{
  "n_layer": 11,
  "d_model": 768,
  "n_head": 12,
  "n_kv_head": 12,
  "head_dim": 64,
  "d_mlp": 2304,
  "vocab_size": 16384,
  "activation": "squared_relu",
  "norm": "rmsnorm",
  "norm_place": "pre",
  "norm_eps": 1e-06,
  "positions": "rope",
  "rope_base": 10000.0,
  "rope_fraction": 1.0,
  "qk_norm": false,
  "attn_scale": 0.125,
  "bias": "none",
  "tie_embeddings": false,
  "parallel_block": false,
  "extras": ["local attention windows", "paired heads", "LayerScale", "capped logits"],
  "init": "normal",
  "init_std_qkv": 0.0242,
  "init_std_o": 0.0,
  "init_std_up": 0.0242,
  "init_std_down": 0.0,
  "optimizer": "muon",
  "lr": 0.00691,
  "lr_mult_up": 0.78,
  "beta1": 0.95,
  "lr_head": 0.00481,
  "grad_clip": 1.0,
  "warmup_steps": 200,
  "schedule": "wsd",
  "decay_fraction": 0.628,
  "decay_shape": "pow",
  "final_lr_fraction": 0.05,
  "batch_tokens": 131072,
  "seq_len": 2048,
  "doc_mask": true,
  "train_tokens": 1033000000,
  "steps": 7882,
  "dataset": "wikipedia_en"
}
Each number is 500 + 50 x the weight over its row's rms, rounded and kept within 0 to 999. Layers, rows and columns count from 0. Numbers have three digits each. The size before them is the row's rms in percent of the matrix's.

# layer 3 attention query, 768x768, rms 0.0771, rows 0-99, columns 192-255
082:521486493524573417530516477411546519552512485489476545556419531548421505552517532515541431462493460475459517553462493457497506496370555515539518428490535377430533532577508374442577513451515527
083:467498535507475548482461459496592533484503480553532501457586456400443480653493577429563528458578554456448584466517497586493464434663487559448417518585512516507472549540528585468462520432445521
089:496546517538446456602442579511496502541484484430524545497506574449608473401462543487507458445470576484570532495479434471527487448466437503508454605516515536527545433542454503425572436504463582
088:615416600474471511565561498592525604537573544517505481461475491419505554530479490498527495493516503484476562532554461470489373571454561544524504506459512403496479509539464542423531447500468432
091:556456460448457557385502536509490565428506633463514482512536537450576500528593538561514363427482479514547520425389557536441474492521486461477486463450561566545427512530483605570499583464476551
100:610510482495498465459476429487422467451418528439525419458532435481470463491490541469524504472543528568509464487519542567453499545468538413462500430377477559485557595525510510529552581503519467
099:529505490448415493533521486513533519398476524517554485529512436458527528538573528514519547505591574515588512433490504442457521516497455517410484435531452495374472587435461553458526453501426436
102:517472569517481531553595552580452512375472480466529503477483435496472554389470488511560532525513475557466533577489488587492563527454440537544496580483531443528504449438453500442475441507506463
093:496574482436443500434504421434573491494551415474455550472461528525477518429539495575492486460526461449505429445508506505581563458531493493449478468413483487616507507505505561532482424394600499
099:372497523471466529525442495501466420565482566438497549499454369429543503530537530492509520535514574528500612542503459603445518508440490527551399393554509434512532493515604395529458503491541562
091:563466483495452531427470531481565527518595485536599551472473571489407472492510466482433494489492486468463473367542566550456521580513534571427504550617557510432516519513541518418637444467445514
099:435489495446505473556479551550549535493462489543439485431464562433467460444468457508471453463360495589540360435469519577524510504502424589448527428452469483617541424463540472525381539478467485
107:441560457486567482461433515436495532498556533400483505476508491534503562582524509500467453473459493453455463522419488477486453567465576395442489479505522513491566564526557475483442449481492524
098:522488504521572529486529575477462561475537499479446577508568478573585667577456513447447458465426534524476499545448570442554521516485387554485487398459474525514441498511535499557561494459579513
099:373527489485507569437421480635531517479484507450532485530505556481480551489506476475492483564405512514528458436515552518548538552522517459502535404460498542472457422548581538531477486551479477
101:391554476515471517494460479522513468537513555652472504489503446539473493475531404482457465577518596542424425541471486419557463507525477565604501558397481518536458443501402511487470564414468554
099:463472501500402492433549516475493528433458557558490441549474525521605441613471477427464497464543460540468512522499586530556562477495435435458515504446487580429416465461503470442542511530511539
102:409544460465485475567491542456503522580433429549458465511499465457517463582432417478459486563527596453540570482559435420589458538437574481513386508514496560496468451539485481461510477498383536
101:497500550476481472398547551430511355423508447460493474581464485581476510532479483530570464479482488562383537509475490546520465498435533483455528553389540468593365426483482539521562486501479430
101:382418484466612470426506417437522546538465458519495490579580487508550480520603531428489422468423485500455438478494542555508497478477487529504538573510543476551463523373509480517452455465492487
103:471509478522353470472445387520426591613524470499582602571492542489471461440563520537481560503420507530568451537543566430482512620571462527494437485464441518529396512522441415525462475496427507
099:429535550524638530623455553546514420493504544546418423510544543518515475516555473474461520484355446544521499447586444600501491484429518417484579566463511418581553448570425541478608479459433514
095:445553451511508449429436435488481512521512584387547603552567521429555451463556567560527507513528506520437465576573519354522489492541539567540486504489508439423465527488519396505493523471544482
106:535535466567425466554478539583439562424522479490505537465409465455489481552473489488532501458459531467461553480508509498506522453445431498544588484525597498501529546513513566448604583540491480
105:515476594563592580489504403533550611503471491525458481492385524565496505484492442522467613460525485447410422541559522506517564509682536584516521575470519520539480483559485483518478572433557502
102:572516395528496490462534505460474593589582528441548506494491464592458513478462504617422632571491536518482485506471555495406505468492437406473556510477469415474502488550482454452496525467542514
104:464521612611546398521501503495494462544593497457509501560504514506467563564589536454412425536509587385555512465602491485399508527562448484429480526595486647548482589422439420543506524480435505
101:478521476634587432489465452567509519434520492481524519523477456457426412532556540563517537510459488500498467507588496458469495479526597470493526452533472461633506536480601519607540480475516529
102:420456474439497518411473517347481527498485552495398603499458431455593502465563588495460445511502481499447389572440475536538366451664461501479484517538480562523458582579510574559522419539334531
104:536530493517506505548506591470502475471465503426417433503462475495536501551427550685456455634530562436463468438574577533552411495508485459420471581413480465536476575450546560534480451465555477
102:518461525440455468468407476534459513539477542445422447539585535552557418580395435352484533516501520522452517575503451426492423460454507464558479467591486476504490501444536509479557504489517484
107:457476524475539442458449431485584523492532483532526487515574440514427491433383404446519553497553516507486466471420532461503416447546555495479503570486506487477607461495543485547561557556463486
096:512480459478497558495510532468468485544461491532553469474470497520499531525460522530605511520487432467549489620440558396494517561409644459489531456413559482623443521608514552421507525576547491
088:432524540559519483571540555448509540529576487409478493547539450475590547524521504529457384472491487531498471514392482554514502579484471432467417575466530569446487451327510540480476421422410486
090:426546457471512505482512511514407531541473407552425465420471513496543514515584468499462483502492461591450502545576552599551424547501453544493526588521449619558517526410558485543422471586478462
094:484444448460525541528463523436504529464554417460490549529469478582463533506494531460541520407432440395476493553496488611560565573442477405423427602566466479418517442427541534504491433458529469
091:462382565476484551568484511441498436526520527429534504515446442523431428536458466509521515397508503469609417441464521553540493591474563537486458481516581479446480471563437381519577495517511511
094:392477458468505465485439449489446598584519477491547503502536527510578516452553516497490558492527470516476560516490540438520560474536484527527413479509553554560524442497467454471515544496454534
098:539434526609505516454613620508524574519542566550393485499467546458565552575597557480473531538503499544519540452502412552526449464528490559469514553446441540529513546481447479500529432377507565
100:505489591570523491504539522523445580528454473563416408413552466457543452543565441467512556490470476571520489530542524518482542562442516508477532439427574458459453472458633497506432581526528468
094:560454498473457497496545490460490449530508509472622539555593388444480517495485522482417437510573474550542494478539487393448422398536441544436485472513441591585498460502630520505485514552403580
101:486460476543592534462586434469517548520492552543629397533560482514609568455563529547456538574472536477503576522435416458501488397532534606535460487492527517492503520485535442504465611561474441
098:504524467510589610498443553487546514493450498557463512561436585509506521540490453484520455520472529457457504480522539465480598450528452436554535563425547472500487493445545435577499407416508390
097:560449450525501433418487491538440498490432385513543526508411529473584510481493455505468507392563464537498469529535517465472476562467551474527505382574607554538456559423571521550460549487498565
105:545492552519478567503552580481532427509497572489442645540514434533496392504546427517560471516519486506519540567530433533534503485460551500523511469485521475532539498525519464573534536508511455
095:499525464442502575462431406488499546428502495478424503477506535542460519526460526511536556526511582534575418511418468511484506555584494473520417503454554557469487449518535515567413454561407537
100:512471555522608422397489522437466564491460481544463582439456521444459410444536462429522533538534456459435478601537488548578451566368522500512547569470566514550563512512482492491529509436554498
107:550557472471514445459512503515455519558502544481394493524475502403465460533541584532528474473527553543481409496483411436585489481575486565528485562525519493571515500429572557416542506514469466
099:513446543477507546462449463484561530468505430509452474494500531506510427565540519478446375445497533474457520507479584475480463499447536485507596535495608487522509456561481545432415466494550580
102:517443495472474489546512524639503553548516572470572569482473488449578435519600473469505524480598486593486471523541496461476591499493524561471401502512466506479463470448539475544462539451461512
101:486502457466501518586544455438447412490475521544437439509369509539503491546519587513554472563536436480454502481488491509446521479490467517504557584441512569517424522492552385524568544534461584
103:554457527568529506487559449457500483540489461601474595592543512431578558558555483514486465474493538526520629432407543463478509532481474444453464426468517482492512564533471468537428569480463557
107:476576477502525601569523515495503463444541517435466501480543514564482453484522467483572406481587465460538571438527446483464549389541467466490519448512559502547488551516524521464496499557502468
100:478529559550420407436527546570477549625590523494495598576523526540482377505476459602463455453501409435472464506430462424482460428558464501546470462547566500464510485524521558568528412574522491
093:560515557508425501518528486427577470442451554495367474487474551490506459498629439611421427506571471500449460567424473433524426445482487533483469552556573492558633586546528415575506539480454537
106:562569477616438463477437598533502459494507486522509556440470523546587515480526370496486456457485496592470491466510569516507499488446476475555537433550520583480522464530286385555505488578507588
101:509440465580532502420533496426499484469449485512484467541534513552464489425493544535499500482494557455582416535533464445492484507570506527451568531450634515408582506519593505494539537447441506
105:520433448588551420475489466488440505446620556519517481556473402459518637494555450507510452458515480510363460400487528466420521543435498483547524518470458608501424568492432493462533600542432543
103:472443585439542481429577474559539580562586488565600565443551498488443486485492410572430535515524452547499534498469437494503497519486447498515541509478522555539528460568447536553560430415459453
106:453537509476564505490566546503563476510619513551429492471535448518520519451530439622411489526473490536519583542535510535558478453555497507437527482528412534554481455382452516482458492555405499
110:507447518493531460530551575497592474477511521557465544473472513462495426441557451509530561557551418602553444497480541505567489547469449525552504475406456425608509499499481466530459442505501421
101:448552531480523549467509530589473475449518511490444500541551562515455506452506542508469499435434461463609451484517535509529558459522478405551468449492420531494490497452520433552420518483510440
105:471484474445428547465427521562444566437584452468529583532443461516395446509447474453530460435452487507436447522516521485513413516476575531572537496587552522437431512512544494563428509534561557
100:502556424473586441501606499416474484426577526565531583500481524494612433547530475486479471456432488493470456564488552527587525489428514494521419601520490535476506502513538469510471514494490548
085:495530462481483496555524512426528489461465526502549660534442456478445530521481535505496508392532415494580607492589530411513483481604474522447603495547471492454519590520519564437447567483511537
091:516474438477515456386509523519438525453529519416448464505426529623510507411534473451503526533453380489430467514490538504405457556441506482520438553456509505484469389451489536492487514509486589
083:603500484525541523500490525507452575510588457560486453445414497463527471495495561543604481563545528612476549495477516495570505404465544537486504475466484600473498482489487553456498566489549475
087:587457505547486446502601542512486505430447529487459562506407504405473478531593545367484415479517556403495508434488552411423467450471453516527468492469462419506506504548527432595448521431524473
081:572483555563584550549517497474544505506517582451564551430556413458459535499539432421547548550478493495454523546516536498476437519530446467592496501523576459510566479556453525439469491588512536
086:482502389535485511509567526474509445592467485481492419511483560544495502518424418483455506514546482517518561477499471462580485523520447552469552594524492573643483495533494534517477582493483525
086:463382470558482518594467463381465479548459498416504510478517504504481605534514487529537583521483520492544504458566505491554528532525511538451498497441507523466598620521591468557547508505448539
086:460474461553503686609482505542552498560466476538464552585455540456463537514378504490572433490471425543589429416524522578406505491592564546508484557466451524497450534454536494428401484469475514
090:488551547556432481585546514473471556505548530572521540443418558439463460566530440565544515480481418518512556490512433494388510531444437449548580508544518335478483524510489516563495516399562522
090:511509564483502495528372485484540529555476533522569485490553494600449461512416476554550552515449518515483481609464542491398613457417585521554502411421560481469560428483472481433594465430508614
092:560563460442482521461423583484416503502444514493534567460528488428465513480521523527444484446572448517620495485448477541475476517491503495456427466446545480596577452434536590507492551529483468
087:447485525544521540442517438508496487532583473563433439511472485460474456473450498470498534562568541466529541447463454522454512459485579520508582487554466519580476565460456544484501497525468557
088:417511549509464590431466555568475449444534562401606403459392536558532544544579450508509517463467419512425499419544555612502435504539498550450472498523555430506412576501539473496536380440505519
097:435488498527534541545555512544486554554469512567543502484536589533533496502448510542512536448548432403522501531413449411481541547484433598555489507546485468477497491556507548451487416520533392
097:490442489432437525487416478515421532472418526470458494417447510558515552506483478533485565510556509474428512499487515496608557462442511507513419452448549342553402381524644546495489519463512536
098:513472551439500536469536524461515534553501462562474621403515566508405543564563501501466495518460440490534567420445500461400491488444502489478554490549474499541505470600519525570627569537477529
090:569529503504512549492522479550410429488521475483398404504513505570454505445336503556490528434491579482440469503540477607440460555532517427465550504474498490557552530469525530511506573509528525
103:593461477515539463527470534458518455497471567447406481520513469475474388429428466467521514455544438484465472439517521588412514539520455507471483529518525509351551563532560525436456479509588553
097:601512452557430545543531557487532470380476531446520417579602503568484509571541503415623499507549466434439569569531537481521536456516490486482553438553457481523551546478555463539450485488452563
100:491482531555481484474455578527471481499462466515402510543477451470461496443531512428541511552497416456513477514482474388597528492508509506412413511545500443477448403506446490467558448510505515
092:535623520471467467574482453553473469546548528480513513561582502438439478491557490548472523604462448625534439503555466580577572532590488462491552534507486497391428551499482455552396475516492538
096:507515472403513514477472446492463516478437535491482579431461531447470366483485470323518445455458437516547441452518426466424533552471555485531473549556527514436455458541490592525579450548490522
100:488494519529387530386443533534447493563483531569514631465441552508510537527590461540516571509482400572549467520418451533564544449548560543514413527508490416462546542554495417612553490518541497
104:470568479591496484441541504428488465513498586516589550600431579472507454513586502590510469519460484529517540496590587514615498519465474513571457511508456507478457499505549502512497512448561462
103:493538511499651543498526535428396449503607484539603461559524417439584525466565533411543527490424407518495503546456478555544540414526610578494473474596405488387435615514469492484497474504484435
101:560427433511532324453548374509518491508543612519541480455504510568487464432543412649480588431479495562566440505492488444540522422536565476524542472529508541367416410484525552527497544486479504
104:499469479501518563568547533527487546450405483554580451443505466470570496473408516391507525475557486421439582477527459571490484464562481440541546500455509536516505491633559449498416454465458479
101:507494480490498574408506431456476505482419522511463509522492519476549592519478507444431530447535601514543423472556477543514522472501433470466541571410464453500507567510481535548522510491445466
101:553523525509540524493416514498459503470557390449534559549438527466483448500492567606441451530418514449498448559430528446403515542506509464452459494363504598552469503529438515591534489496528493
101:439497419563553494563505524490464408364453452576475526459505532536492481487503512521520531473449527408445407478594554546551508518509504485418496514511521487529457529488522526416568485461511499
109:551536478498545442455495469497488493528433414577519455635610499500522493459430470342595533507514498550523429502484521537547549525521422550430491442500486451411524457516519469462504500524471493
105:471515511499470415515443537520455457548497530396488413510469515453453543463544506448457477477504532453500536381433571532440445512534521621428441552510564412459381499482535594521556439529409432
086:472470481438516540508486448508482516467380553408445570421502436537463464464428562493450514536475440496497557485553466470482522494501442533461638442529616550397587492607492528465462490478459528
083:593439472518534462547524504486478500524579492535504397421379547571558482444507494544529499487520535562505575499447527467505507527521555536503489488490514595477451464508519481514472532551516502
086:394488471520500428561418537438423527469397473556440567473456505495553534543534493517501562483584457512532557517544555463435531469485483546491471513477512480554540609516513507558425532500453489
081:534565459574589482587523525488430514491552538470402491600412473521449465407539485444551496507424456512440434576478542502520513396473526492486541498541512559314501495434480430474422512479516531